Weights of a small GPT-style language model, trained from scratch on English Wikipedia: skips across layers, 202M tokens.
Each number is 128 + 32 x the weight over its row's rms, rounded and kept within 0 to 255. Layers, rows and columns count from 0. Numbers have three digits each. The size before them is the row's rms in percent of the matrix's.

# k: layer 4 attention key, 256x160, rms 0.0477, rows 157-167, columns 0-159
# q: layer 4 attention query, 256x160, rms 0.0484, rows 158-167, columns 0-159
# v: layer 4 attention value, 256x160, rms 0.0597, rows 128-159, columns 0-159
# o: layer 4 attention output (transposed), 256x160, rms 0.166, rows 128-159, columns 0-159
k157 082:160138134100144166170078151138127067139149069117155086111068140135160165099119142157132179129190106082112137137080177139085109101205132096126111129140138087107064138085177147089102060109110132156147138109134189183080116065102117151101132147160189142124133118099119076181169114179140135123117128125061162092176114102139110078116169135148152147082094144084078087140123148098092105105144115115153164139074147132131147160163133153169110143124148131113125156100113114145063160185056170
q158 103:098138132107109133111171105201110115114171128131087046074098098065130100172140140132076108086131105154142154120095171153140138147149110077157163129109055126139089122160138162103090147120112164108172128146175079093114168083116167135144125109111155098121166182100122097091117101205171058135101112154116138117155186044112097145100111139109176151110183136084174096136096144138161146115133123120150086134152106077144150146165108057157131103135154141123148164183171092085086185092114151
k158 105:124126111149114149170164099115170110098140212116112099071173095147110094125139088107155100145112099175153162133160150129124155158091092103117147069188105106188119168120151138186129157146110182121127146101124092141153146112135162105176130138132124117133135124096136165136126112121190065141101101143158197107163182084109110128126075127104140146104128127056101071126109184160168201097131115114181110167179125095119209062160092137136095080151121168095125163110133090079098183124174094
q159 096:126116154130143107137118094116182153128091080151124093095092152147085088157098092129129110113079104133127090135081099150124167176121126141116097112116063135168133146122088142104058131097098088150105064152139121132062083067148128167145174112123095142147133092078075153081095097191143083174110169106107160124104112131149139133112141154163172079107110093119121131114112122159119162101087158127120086168133075067107141108080111174081118180092156151193176140094148165145026177080147144
k159 097:140114113133145101165142078107208104130139095125130106130097121155076082063107114120155157123093082094135088161124061113120180115091110127125167145101115142150105154130109174122113132116044138154105117150139139093110077073129152110138142153124186162127095116109122127091136032186098140233117138114143150117111105133185082132059158095185130135146039111172099116123056156137147102065117128128121111124148127089123146102066133126157106144112178072114159133115126154130085169105113129
v128 105:089110121142165175135124154051161085143172157103116116114133116180059159166094178148164084082123085134098140147159138135131094092136086101138160151103207052118149088130139134081155100148096138120190113149130133169160136108108148078147105130138096087116114081106120154143110184081172129144142158140090079110161152121163128148089084160119115129137096060112120151142141176069126095173142116180122068092123183127159152120163115104139185075119167152102128126080093158072122083084175111
o128 095:130141144097099085175104094190115135125140155118132104160205142128169090141118127117135158160146168128168109144127147099130154122161119136165068084131073197103119179121062120131107150084168143163085105083108075082065128096104108162117141083066203138157108179124126117089116066169114143131070161092215141131114138155100117134132162094105133136128155165155117122106115084147128161117094101085110138177123140090105080141107157097150069196127054097120116188146128162114132098109114156
v129 109:113112164117056162077169096140136147132130128186064146185115120134150135124107121113133102083185070175129172063103077175104087137161083102153172113168086131129171087140148151160130110096099148143110155126127099167148152101106101143169159135128151077229137151168197137164132143108128112148140140110192109138114185119098159095139121152183149155164170132166121114136157119048149089088147043141116083098111141110125111072111095139132153139103124101129123136128093177103143098149158183
o129 091:103131136147121157121092113105188133116166084156172112143156095120101162126208122143111153172121132185112124148161173126145123116111158116062122138091157102163177133055059150150100139133126059136117107103097121093087040117079142128087097117165071149079115142116109118144117153147134129128127091140115160169102120181115148149155140122071158093125098109074135121155165127141110114128170135161175133114219108140092097125182169135102162069172053096113103133125151128073090146174056111
v130 108:122116187149155122111146126131122120158107107124134111088150084114051155103155103143115137105165113162118078140160117109092162140160187186080113130060158126137128170070078110124165085114124086106133123131154159223147090076120077142158122129099095180116131107142166140095087172071140122101106098081155146133122149075140125136154134139112125122145031154157105115175165049071081104125140056108089117123172132142210115143189148123153098149081130107157121110160118127141132098123085103
o130 102:160124120156123141176159099097175121135180155139158122104114141099197143148153137115148125157109100125112158111114090090118100086129127078149101099097116169178128161120107101162085109118119121154122176155141143028151116129128134125074141075190151111140082105147142201118162081188076106110141094128127090217157149229122121115179096151140150131121110126127072133123142142108139153119122229112106101118151176099084072088106103160063132125111149155101162140100151088105140130090167164
v131 110:139159141117145085115081154083126208141078145172110129152095125127127098128136208184153153127091186147144128108168122095135179097124111156143157132184099128113108100104125138094093171120147080116130135112141124158058122103171109127143091172102102130099123095088174151136122173059193127156113144139151088114155140179165111171142172088129067073118135132078077111087132123158137133153178104147130195115132102101108070077092145112133129198161022135135105118109097083107110167135142125
o131 100:150116149153081176149152138162078110093160099119077127158149142138148070145104115160157075130096082176132169090073158153153137119095169103151157105104184132140113200196159137095160117171127169112175117084098155191147157145094162114163118103054143143050138183092103105123162121152067086118162118168123182090129139072113113107085122118126104142109138137174118168190137130109142088160143107093140128131124115151166141137133117089174157059173197086165105123164155111106140107136093125
v132 091:141140108130075157163115096125060109198133128101145116110122179109075110134121135157115104190162073119126077103140143145093162094168123173121122120147118093069142168119193155163133154124127145142163107161099088128187132138134188126175099083130145114167109106056143141125106106131093106103177016097140093116130122144091089098130129193129060093086110106110124089120125135151110105068114201073148111127119158125122080139188111122177158129148146109101116193126169124104168098138132079
o132 102:102077107152104109134167134143165183054084156124159120128124125146186133079073148097119145094133159165142142126055111110159107078069168101120168194133153120148133118138137114139152131075099145108111145156166164129070109097142115136119137170085071114148162097098142085153133116147143113073125177192167159165107068104196096112096139091138149149146115163123132178114140133153113118184126052167113156158141140139086116104115182158074095138167099142151131101200124149128105153129174216
v133 100:106180146130089098172194172147118126198161181184135135190114126133138119182132148170107155118188143130154167202150089110171113115154161145134119079128100129148112135112147094133064117181130142131105126185141091149109110110150138167087203158091128114131150075089157018119123120127130151116110128088115102117111154096141108164117126143134144148166106171101149158142110073177169160126088126072102196130147116133116093118099102106088111152109163165152093146157167071211152139145127153
o133 106:173065125091192162127081153095123159134116067126148106117160127110169155096130131183130114108071156087139122154132145123235125143155127122114124106099154062095148113112111155126147095054111153062155234130122135160118163141071130139113066123123138097141148148119170120112079125152120114081147070183125157112115085103099126086089199149114097130152132093115148110145112099066154091159138120115174052125134153145121167138116121120164141155147079084087124083100095121163121161168117126
v134 101:209167151142155108140073170093106126120166112079186134175109180079153169080177127118171142110120126116109092072126123122107119136149179122183106086085114116059096133160106105118106183112164160129080111081104153110080137111202130130163080129089128160153068135190115112078101135130095166139100154144159171135138102128185122093089160144101143091177080123121129133148162104162145190136072126119167112142100145128120094124134155119103082131165190099150188181108154186135111097122113133
o134 105:069091122146143101141159099111158106101141088163129148082135070154117162119043147145080102169137120152136163173150100120131109130170126158117162092164106206190106139148197164112133107137121130120144118124205113146188164187144084120122139146113116114132125111094121130098078116087132133097144056121159084150176142081073086089148130110097054120150154191155134165167112161133142107065106107136116124116120090124104158181122157118082118155106095140087090101125147073074178175087141092
v135 102:148127107148141173147159067143150132154094075145112133121127164094138116113116189143132122128087122135149092115100149121135125099108028141112134062145122166105090141200171106139101086100144169145116143081097100150118172139125171190115118146109124081152129185066122150178157118107159094116123143130160168121182123184134199119093105129115154149208155115120186129112144125089160080137126046163121111079191080129134191148123097127156072120130171145172099131154157080165146097090142099
o135 090:106157151127176060097070144084133146110068198113086127133180090094108197113116118135175167135137112169159185189123143106098114133151197124103094166133115082159127141103115175123107149142159095102102150199189101142139138118098092135100124103154159117105111083149141120153131103182114149129138142081100142105149140151143106135122139135124207069094102115131111105109120082088119203072096157163106090154064150110080136117136113079048148085088115117086151110121082171128122117087099126
v136 106:120063115116073152086055072059163149149159184110145179196098108138093140146165114107097142173101149151142131099176173141083099073121101118128154138113102141148088150110114133157116135125128071166128155120146145109106089093127121127144114040158173083182138134183115207129135154088076122116091106094161112074094175112124160104130091157077142139097068150119141135134146133169092107125143136190148154068167080154124168142136126087116148112136126156089144106211157111135146139163116114
o136 096:126150142161233114142181186193127134094132068147109094105148186104150173135152155205132106117150135104104147132117058057121114178135175146113083152212122153129116087112110117126122100133149131152165088148099146159147136114147103105109156141117141146122087108128142094113117133171178130189147184162128166144105091102116071103169166131160113124160115114148116073185149118055119148071111117086105101181094124159146115135098145092081108152122148080130135094081094177137096155081157117
v137 110:167114118181087078120132106171124098173105175133159106091154092137088089147100116099155222125211101190080153154160164182155178192141197047133095128155098132110102169114102092154141096126138138133124178182088078098138157121101110109087154107166104166156098054113119145156127137118137134109172098113145145119109156120148109135119148089106134167082090105164124134137091104120121156094110166100168127119138088087095139100158142084180105112091130130152127062129184174114085115102138111
o137 094:127098093042106114102179158057140172156110140113098146170097144115172160162126148158088126150099143134182116199101102114104031092112150155151137142140130105111160134166139115121115122101127114167130091086127184167113114154126175149178076143112176122128150169188143122143148093119102162159146186090120172133143114105091170098131095130159112116161142095074075150107191175139088162084152151162085093136186159144170107149100131153074075141101134155089156191141121090129182130155120134
v138 101:130060147124153129078110086152145085078131133112090126149137182129205180180129163120133101181135121065130152146099128084094119103110093156082078161167146114181079150134102119107133144121103088132102131078149193163063107172068111154122164180159113093058102152121191095105118117142145065124093101150114084136131145178144098151122109136115089106064170137169118134167060089130116090115110107118139112120105135179154094110157107100109121062151127085164126155116121139162090112073162109
o138 098:109169076120121169141164141089080128164167141136091133099073129177084109089161100129106099117155118084132118085129120138096153169130145112169175142125108164079204110135150150120133112165171116162123097158127115068107143111191109079159165148084180173169110099116074153135147175166099173160119190054116174116147126116125099142074120121146116148147117080058126150095166165177147135078093118074113116133104059125120138148152085169119141144116066159116131077137176081092143162136078148
v139 097:104140152142142144119160118111187115193113089146192098139146111125067091135160113137093079086109116106104189143069105119083079155157154094145155148138169135096146128076129155116113128152120122132113113135158107149095111105122127101161127155150092145120130184125119121097214133100191088175159123170108123148116077150099122124079124148168226148148099156139050071090112103116145205128168140148058148093129121077182112135143049122137121148131081123134172158127092159080104152110086147
o139 090:124148118117135147092083131114155136080097153153115156176172153144165236117149157070105105178140129145153121105176127165119140152134045162117091081166084161130083106162129093121156147119146103151168093103112110093140137146199078118127077109158130064113159098148143146147037159178111167138156081059119158111128121133118176144212095086122100092152129094122134169149111121065103120107114122089158124145127122173106082171181180128111084074138138135154099107114135109157113105121126145
v140 098:063042147162134151156098056121077067141188138113101156155153050149167153138113207129117084154141112132160161077154103090059158094162058117119080168145134115140147130131103125102126074084114104152118121104145156143091171156093149098151129121128121101165122164070149079190130116106134090124125153108119129089137102110140120108103097160184073134107161124133090099104134173144139123096138095150091119094116145141153140121192146106147144106108186174103139139064112163124156175138202120
o140 100:129198119065061089111138159160176181128197123138140081088132194136121100089106089152140149135177139145158141160132167170121140155107098121091167133152115139077128153144144164111103214141158127156090125101113129120139121124102077147132165154092170144162127074177107166062129085179156141158097166179119137120133181129163132116142142155053171130122101094104119111120178119119166116156086114142198120180137107155113139139083142105153090108109091131200086147167129116107113073080080125
v141 094:110125138133117113102169123115174162103116100146122133119148123193171113144126166089128087095098110155076182101088090113079110075129155192178086145155168172116147137147117184102160183195074085106129149137120145148124106157105099049149164126142101136111153159139095081187144125105140136146094101122105127137089128135092149159132099130163106135104130096142186069159083130090118084142211102175075163090127193118123120131076080146102107107191076098121112181124096145147114171106105188
o141 099:111103125151144158149096150138131124085118102136130104157096150092095129077172101218147145109118162077160126104141187098163077255139126100074137136156090150155096115105120106129124127098195095169191126102133154101106100140120149149100094178100148129147121127106177109061107134132080102106145144136139107152142131127158089083076091133083139128144096130121051114167156170105176141077082113168161130167157110155127124170162136140172113175152133105101111106165145140154198079091173139
v142 092:142200076103120108099065122096124132115119124093176144099118136100126146068175134127103122134143152087202128204138093144161156153171181152102159115100121047102127146081175154172151166127156139157133126114144134150159118112141092170169115111118112132128116098139164129106117133150144152161087143111067104104182124157122126090041123148186125101151127099115101060084139133140073100124145133111084144081129085075104129073063125058148100122191144167142136169112175173128126151107156071
o142 092:134095165131159179137222140165163102128093136137097111125150109147162181109125154122171141092153147147042150113082117096119092148088102104185104130178120185146140144162078117087074118125144083136133138090103121136126159102123145137087133076152217104112192143159158140104160130082100118075160105178147171084125091088152111097141118098122145155140094172161144176134113149083162117120133198101139151196171126141186138177180135126121106157086113103071137171161109122118146164129114178
v143 109:132143149085113107109138196132140130156077193118184074117151066083194145091137144123134159175121119164093103102176145135140137126096169095131146104120130080115113151135092057150118163120118180134159168132142139138085119123114114183133153082090191140142138079134168148081157072166142114127142060131105168176148127106100130067155090203108155142114144163111128139105169067122097172115086131104137143188107118102135132121138129094086115090210154142151067147129174142166137102096141196
o143 109:116105144196193139152107134087138152119173079125086153092075118126107144111126157132171147101114164103125135094113124179188140130075115153099119115075139112204131144115174196158132146116114050087159130117129165135129183166129111105109108161175077121130138148079095126136130097103129183138160130124130126140095076124178059127129136072150163070200071126157146117151062155107121075130202120131113154083116140120096159143098157160120134221143149148111166139123138113090103188149109113
v144 093:157152129141092147117162104091068124078128127099104176129138127128133144051192100079130142133091111147176149101120088102123157105113136147132134127081136090118150163166162136162113130126155109120101157155162147134122115133170086137151142098180153113120200099143127083084133118062123093146152127128139115152175125160139112191057058155107136097110143198099205190194124142095177120093142122176149114175105145199166142151159082122145090082125108150112153107114074173093141136113139218
o144 099:083101070084119101132113106147148122154113163154139117105107159111153114098100170147100104140174130121110069088106174106135061160112118075096147113150110144167153132079100094108124188164093132171171070127116127188126175111099129081108125134121129201179059178083167166158102083180167141102102177149085129107121093093147165072197166113181139152108151084156064073096146100151105107129129123116137153099130163072113123123091149134093170188111128127121102174111137147167149105091089124
v145 111:106142112179175155120090056139128152132159173095187161179153148085145115133124144117121117159136109082093124120098124181102195110144172101159133153176139106164119123122028092138162122162152110125153125134068148164132160130072113163148197145108103164117125151195112183129144091125103089176194149108143126146108122087146172140102198157133179162120089149145074130182092100143125075164102136126164170144179086108123121068095080085097129120128115116181137142121104139168144170174137127
o145 096:118136108080080103139140161119174116133183095157120119140086140142114194139197165136116120103132138107134138089126137090086093177116102191152123139099128182099094123164142161158099109101117089210120131088224106101158076134158101096184112129127153131160077062102165116165123136144114165113076138098091155140114134164144110149156094083151142121143174087100164148111103083108119176141184128102138107164154132170118160144204123127108157125092060116131145126107165115061118110065057106
v146 103:110092088145165100137186125122121194117157125127155179083162162113129097128163113135133116149128139104103132151083090159103075113145149130160107198188142168165215128126141102164121170064123139124095088136130142100134167156129131164140125060113132100135128138159184125140177098165116098147094139126037105107131097073124164146109099083166123157098099142133108071159135156126106097061109143157098107128172080093153066092126120186167090133109097183162161169101171145146148196157175112
o146 116:091202138149149153128166192126157124174158099136132102219167153120092150141101143147180098147117154133171134135234156073134120156104165120062171109125170107101128125114125155084072105141175108097089095113187160130161115077116110096140097169100143173150097112115124088139119132084121156127147107108195133202155143150140111126150163164088090111168157139118191149178106081141130114185116047075129144114122164137118152162102162075125167151162142134139127141162142123100164142115153138
v147 101:128151137045111092161133112174125193127116117101132108118184092208152192149146121134141132181105092166103117139126135153136151080110153152137133166150144190143132116137160153106155052061091091105141136116117117131170074117067114160105116169113163078110104055116156114119222118144111185095121097139104136129140085134162157113117142155150064136152079112100130078107110124140142129194071140081186168064167108112167122133151138137147072193117103142153139114115164123121162143136144123
o147 100:123139135177156167130109154087180111094161120138115122154108069082098162136154119099158124055125186090128148133127109106098099202159173143093100095111150085187141080106139090138082201162165124158087187120135117120078175128123186064151081120142082148150168171141111106154018157080159087136130138117117115118121151192087132113160144126094139086125099152132154133152113154095130088112170088160120134131129128130129132074125137110152193083101082086109126146147143096118158114120124059
v148 104:069182095118159092151165077134095136117155122142123161168099159133134075091172123133147096145130098130169132134128147148113143150081115142158118108081109131115079133149092115115045069136133129089125116127080125136105115173161125170146136154107129119065123145134125128099091101085072122111135173124122113161179055105101175144108156121150046157137101071126118136198127122161122120163178070137126108089128124161180118120066102169143089134143141102116019206085089115117161175076112123
o148 102:123086123111140150114121163090135092148110168110111121094124075137086126134061155113126132145079113119151146134112136113087133105131102126132160146121155107166159119127152113102158152171158176139079137156135088141142182076092094116143127119078149184128107127128091152158096127175221178102170125088120123046150134141122039114173111149141190103120189196087169112035113128109183159096041146099086130150097149077102072123145145099101136141142125135130138105129145167085135074152127090
v149 096:135091154139105147130082104184133136136169145113134146103143175131136134118165123110102131201180123127119115058131139110096162149148108106135110059165158136175103164120107148114132126099104100137123173110145156112154146107109153110078092082157149120127159109128089103130177136108119081149069085120125143126215163121149094128160150097131077142113097157163142080156158191113136125134095123100127096011164145098118165087087160116153117153112080162128176084138185233147106070187106096
o149 103:134137135210077110111112141126099138142162154137148130114139116112088078115122141182108092138114053167129153148148085129116119066114171143091142202120131167112164176101157115164098099136164119136128083089131143129090106135053142128096132129142143171152099085141145140213108152101125090075163136122130145189125178181168167165117093102110176148163166153101131105150121134121138147172093131202088132172109152155178132121188112134125088139058195124135140194153119064099148172098165138
v150 105:099159144100130153120163068074186143134112084178093176127121123149155109134093176168122109120102092129125093100086144083070092116079103096137086143085133130133100115154085137118112094103136141123103128153087110100148158198169164132156136148189120091109121128097103089133079120152149144144113190142095163082129109116088154167095116100134112122170205154190148080145151140189146190110132181168115117124180047082109196160176111135114147084111184102093058151114135112150130123127160125
o150 097:063145035130081106150116134156093121124138187076148126192156165136041067116181136118125124148179156119118191161146109130115148161149145151111192120173074127138179162133132087075165171137109073090087101149124061152181115069146115114120170132057143130122148144079109130105177122110141093147120132103122073122119100087098118151100119115115103119089149098126124120114130105132111106087099100141160179131102146140147081162157133096147200097181107114185096118172120180100125117107135114
v151 088:117107149114067130111112157136110092131162174151118086142152154092112135156107126156123094098149170136088125176202161122123138143177077097122091064125091158136130098125193112207172172160162183080115176124107120127142123101089145107157132094117135094170107139159150126087138165173172093096094126119113128131194159156120121086138097158147080122185150216099116172122093122115111186155115093194187148095090103132112101169121066100092137075104088082114109137150127148165096137073126108
o151 098:149155138088144139174131112136100114159084094140118149110090142164163085133187140131150169128116143127121166060110090155079098124120143148115171174149174073160148190126105159072091074128126107176154041118137178124167103169154056103065199172173094153114152135126093100156152159091111125086153124141128127141074133081125119140108167086114139111113128084090083074134097155121117106111129146122063127145167109119147133128141133161171142137132201167154153093158067121069092152191133145
v152 097:152086118144080160089147161107100045103128132094156112140115166147111143094110175139168108055132132148182136153180156137125121139154166109182125124126162108142178183114166179121092133140128130182109131128138118081067129140113076078152115079130137131104105138087161170102064173141197176159198106110104108122079149105209046158108132123109084165155142082137117144131158097118116136121076116126129085144058138131139130104107123084106136063173171139122145136116134176115153143069170126
o152 107:123129100106120090129154125107135143151187123133161074074160151142142076103093111071102177203129118138128038160101097089114139111120105148100138145140097161081124149129164036146140088101138203067136141161166130165123121175143143152111146125176138142156143101160112121125157079082063142135077109104175133129134080111063118068170132083087212094120153129153115122134131140163159111145149123122125105135157169119129159175170167125119054179131047134109144107091139105104092131128138128
v153 084:144128154134118102124180134110104100160113079164128146116101089080169185109077162132119153163120116128110150171147067115083137116159123139122090152182087132173132172120170115096150084148096181157153130162134179119090186084143133161094075104172135130139045110168180109117103132131172143135098116123156171132185141111112026150105156090156109127127060111090118135140243117128093138179149108153134102109168141101150203141134087136152094130097133147129162119082188126131163118111140131
o153 099:115106118099141148105100110127151136101183088105066109093139133076120064087156110137108090086103139113128135182111147122165161191135152105149187040105165095085128119104125127156164132110120102111089160124094115119079112119108128126139130071134142103111181160091100185145131066141135129080135100090134078128119132155156164101152086084077151173148160137138146180078041102183125164054103168144109083196071113112148116087118158091126111129134186109092068146142121147149114169132152103
v154 099:139091116163120119144104120134099121159157098107106118181151126109128172126122179142177065118085132155182102077126115052085168104149109096111188144073093106119089112110112146163064102114160070081160155157116177138136175148123133184158152172080088097124086153124110090185105136077157124122118135093116140131135130122144127147147169108130117121159101068105139168174181106144159035138110097138140136087209195174172158157093138124173106126091115163143146187164116099104148140156153099
o154 102:170103098076055140113096139135139063128086163173103108125088134114112090204168128114069165124152089125162143110117143165139104177113134145182121139140143188118144122148126134083199111138122182134080103080159097118176142089132125089128184159115167187144132130105125141152136150139112178120099165147175058124127169154112107147081174137176141159099132171143084134146084129131145168150151106088110087149065094065140135126133063094086154093121149137137079105081090195135140093126096173
v155 103:164084139135168121094107106109153117134096109165145162169151148094140097157192125064170102095117163124151141140084119125144123111062088150140128108122129116094134122148107182098091109089088141115167086112089121132093213124147094085190097172133135117149130146145097095131086098045182153120097171147165113168153110145154148155087185167155132115128142090160155074191185132093131126209109131159160083088185097131160118125080165180133084120075141098149106167177099131092153132134106101
o155 099:114188128082069147182113171173097154081141157107069123142119109150073147076124106146147104129082089154095128089092144097094120119140159062097138169121146132145095059114135122097136160160145139107149088120157165064141123134110130134099126166042130114124081121119106157102120108201141063140146112110069155045137149126127095157078116109084118119100093159129130153053051097123123138056117098116110203147086136097141069131167087105138162100141104144131086113114129121107119124098107115
v156 113:172129124124141123146201137093151163079116137119129143187110155149103134133064135168112153114079099181203142146151127119142130132148113107131183132153145091138132119164121138095088137159155172205132200136136106116114116136147128048138146091133133093131177202178138136147174119138164088098128091130068148098027153070109111123128105168110193167088127140071086104071123142083164149096146123176183129092147097158162148146108113094099156151152109125107113157123078135105135115104090188
o156 100:073099095097127145126165143150136142188160148136150094141131133116160109141185070130159142152177172088072128094160127136163088131117138145076100130131096138091125156074121117203104154096123088122150051194160139170107150130093101148092164147134117098163109101069075098114136106099095131131078123094127114156161120173182126138151071123136104083208116090190153127174139118154061132154092190078092132117122141102118133173121126207169123111138171172099105088126143140120083107101154172
v157 094:074129095125112176140154118148140043232072106081122117167147127087109115124145108177100185137142121215097109119065104129106140145118147122122138127070124175135131110090139074147151140121112204155104134142094095103115132164160082164100192142140113136139068136053175161091160106084107092124105085133095105089116099112141096070188097135135124147126068103150205182133151160108108135109149081128144121130129075157137184120135127105109116130120156156119108119124166119100171116110175122
o157 090:151087142135170136091125136125164138070191177191114160099131117208143109115120171105108106116145128077140129142185186176146096068150084138113148100180105118161172132141066124154111147161150105112112145111117060111108155114092222135152120100092153105130120135138103105143096131150130130130135207092160119164171171125167121136089164162105149174170177095075158110167079124156145096139092117166130118132091095118146147044101158109126077136130158138102115130184114183132114138167190162
v158 088:106174122164174159123151089115173091087086129047117133149152096157090130148160113075119127062162130061111073125156120124154141150139095076103130153089071100133085127136143131122130117177121110106115157125097104157131143103125113087120132149156116127147125128094082120166027194149055082128066071115072153099072150155098124128114118088139172160105104135133147122118082118140164129106199152204121100110168126115095163066128076095166080110112107094104119162152128141152093155089116135
o158 104:138103133098103125142105173083097102133146180134117134124087166098162135120082167159111158153098136162120161102125101095087099120121163129158128108204203124108140099111076144164160127116167114139145107135101111107105157173147156149154152045078104121108138158139119147070213043099151157198184166137139105152169085130152121115156107147121114106184109111186127118159088077089091143163121155133157150106150114148235080161086118148094149129112153176140160090120156157123106116120067139
v159 083:123116098113137093118144122124099110127085166149117144093118148098127152165118161096092087146144089099195133138086115093131154126110118125103117158133133115186168147116130173135092104187066112154099168153127171133083135153167123125096206132110128145133143115162092111102146161097152127085073165119134059147141110112146031152148148093092102127118113119127108116152111097101102015138052082169089117088140192168157143090169131177134187099090184126140089129118096075152054096112113124
o159 099:133124151137161084167076118094155127096147088115142103133139110136166106111097092153104107142155047158123107072124132178126064118150124160155149148095162157080093180083117112162140151112157161099106128158105078091147185068137109106175132160098112110140094151104108123130072137157076152082113121164152128165178174123197136124097159174154149167122048122087132123150132111175152155143157157096153143164114130115095125213098144120145100066123067081178142169118102212149113132128133181
q160 128:137184105185091120157162091108113164142200168087104050120142110162090108135140143186124142105148180165086143099094132202077107148170144142100169070113159183133097085112105150174147118100159111149139124125203107163117108152117125109138099121140139150169137147105127124111085102148169146181157146174099133125152154133095086134132146137167153092178189099129225109097129150108137139125089127184122102124102140105169130076170114147091142139149171085136178161093121203061129100115150124
k160 087:107158134171109175109143100110093125116206148167136094112090189152143146170177112189146158117106133123117105123135162163205137126172104117144124132129171104136168136082096160141157104163084181147077154177137154150127174087130055055101104174176099112172194163155119080106109150133134116095150117127158138167110163077111153119136135123130075060138175065079131133111193133137152145140092135154130122121089107103157117117141112050094109187131134101122123153124105068088186097135121150
q161 103:115080106151149089113117148096145174102110095101104139114090126130131157099135086113151061141121168080152111134164100057109098181086090126135128087140164128117113109120106227157136071110141135092090084095124180121113102110151082155077088102066136105146088131157132110179132125068074158102115103123127162108129050152131144126116100104106127065042143151110129184195097092111095138144184110127087144113132156171095126100150119101103139102108070192158136118198128093132127104153143156
k161 068:125177126193111147119146107122076177150146151140151139115037174134113097095153137166114142117124176118098183072165134114082143132140149150159132159128110113183200127140157140144122051116108166163076105175154140116154161112100085087149115183178147133145095156138146095160163068130110137120080089133067124154150125136185066144124107123123093151084168099123157123124184122158119143112100157176182140103088105105164097103163119093109170174116192146103162183148102098131179084167176134
q162 155:159108118129107127108114174110145124192103109178132139159144143164093115161181154135078194106093136122127138146148192134119128106221133123116136109160087087143160173198087099115088114140067116135100037136083125135131174098119138158110152143161091137110157089167124120112157143131165142086142108089088110129127164108152107154147135115110093109159037025120110142111161108202155168164155151126120104173182149076171090133092109121148066144111168154130122137102150070106101158131126129
k162 102:088130144159122140118171086152070082088180094159147133123151149201112148097174103170172170138084119139148102106150184156181129170200114148108104145145186093129130145161128083122142132179085182176125125193143146107113120037124101106102097200152102106074195165159102097125117148109136118110134173128106086161136150090108102141139177134154098120129185060099124149150100104171170145134159179154141139092136125107122135115150098125146095146151100143195124139155119108073170096150079140
q163 125:169138125110125146147116130133130115135166166105132093138149136132096104155103152143088232100137143118109143142131170224128131111147149094108162150148076113156142114083097096130138183126114141141203118134119125135167117149130132145109166112216100140143193127108100150083149147130161124200134143133117114155147193111138099163150150155139162120154141154119141079101174202131156143178021142168163139140136127044176092114120123142166115195171182099080110139079129151108123193126127141
k163 086:070154143115142164096158114167088152118197135127121098109141147151095114121168145161121156126116131141102152106158208167106149152180133151109116144072115057167165157143133110152151082105084176153121104170126118110176179121105080101108107171186118086161118186118114106085129135123153110127075150133101093141178152074154100130137180110123085082159181066079127135094134139173180139134095165184146148110112141099126104122187118082169083169189156069088169160102109102116164128162117172
q164 130:098139145049195160158082117149130098118106120088122116125109154097163145116131149103157078143159133151111107123113080157124117135009151135152122152123136131150087128068127147136174167098155150123144163083107130131131077142147132090132092079148168105166107118108092116149171151104093135150086161120188127112142106148142173112093161165151179154064164255134090123106114135062143079118062078094168155074116112131115179157163126157129157137138122102096094104140134153119128120117190144
k164 134:193130103138176109140093161100161177152053141107162135147114126059139106173103165098127137129159106111119140157094053088111113097063160119152155128153126144111092096097144164145122167093193060077123171070140116142130111187102148106154133054112163170163080111104187167138137099129113179155135102134155159125101114171137161133124089140126159151122086218163124135118176112065085111108075145089118120144111125127138109120095147126082149165103159143078120094125131154189096091112163092
q165 113:122150179137089125100174057138145113101133115126117156098135074101134146100132106143174050134127087156137112099079088069115156134119138158127081135043155157097118084135206128124145100167161097096129212147182121085125120133111108104146114155049164124113081174094125156127107119126082106106121120199143147128084106136080111093094135107121120168149203120116123101144107118080115104094154137092118144098083114209079169120147149131095144124079081133166171107156112143175185085115127131
k165 074:106139103144110119159146098100097048106143042106126147165109139125127164110155140111207154121129115104150065132117109134195131157178105141149075172127184171153127068101109128085135155196117138094143120137158100120104093064135117099109114154086152112079174142132142097091081125084099124067149095151110120119091096078058151148086135137165125193106173110141104139187094121131119145143157140115134134138127160152082170109116111121156118124091075172162104156204169090096168120141134201
q166 084:139090088188208127171061167152169169149115151132158106136141175158120127122120125114095148145133156078115146138175175123113142121127113131130185125218086144120120141163103155119089094162127097142097051133091144073072116120120120163127121096143081164136118085174115099164127132136148161170125124084097112122142159192143135144135087092137178085081078082149100163115095090190098108114129121141062076136147145094192111178082100149105134090192138130110123136105138198089109107159121096
k166 083:132131124123136103114107154159188169150083187136132157149155110107136110166103143108046141106144145149122157121103112138081081126056164142149215129171102125139105175142143116141143144092158083121081165123079099142116154218136165171135120074100116128165088112171135168157156132107112111144123117100155144086133174197137167155132131145092140106079098222144060141121157094121113120100113125109115116126089121090189087125104142094067149118135139128064098083106110168168052148137124083
q167 114:097126120100243137153070130148131064185079107128117109127119130116156159140116186075162093113138193150102162126136104172115118129072135136135152153165122132151051143136101159132140148059124110128145103071095126120110073147164140092109100067155128155157107102127075093140162161120090149155102137075135118111139097178172180142091145164091118146091094215100080137094132135081158076123103071078158106105129110122129169139122122125126134098132162113118127116115177106079087115113200132
k167 125:167136124122170108138101148105117174153064153125161133129125135035158127154083149116132143148159107113140144139139068076102163092078170139098149116156126124083091105131140139110114143079198038064104166092126105131168129196089117114122137074112165180141085100107177175143161107140119191162117144122169179117102114176168147151114108143084147118161093186143138127102166126062067107124062156093133130114082136112149107140089127123093159140110175140074141092136139157183100095121135088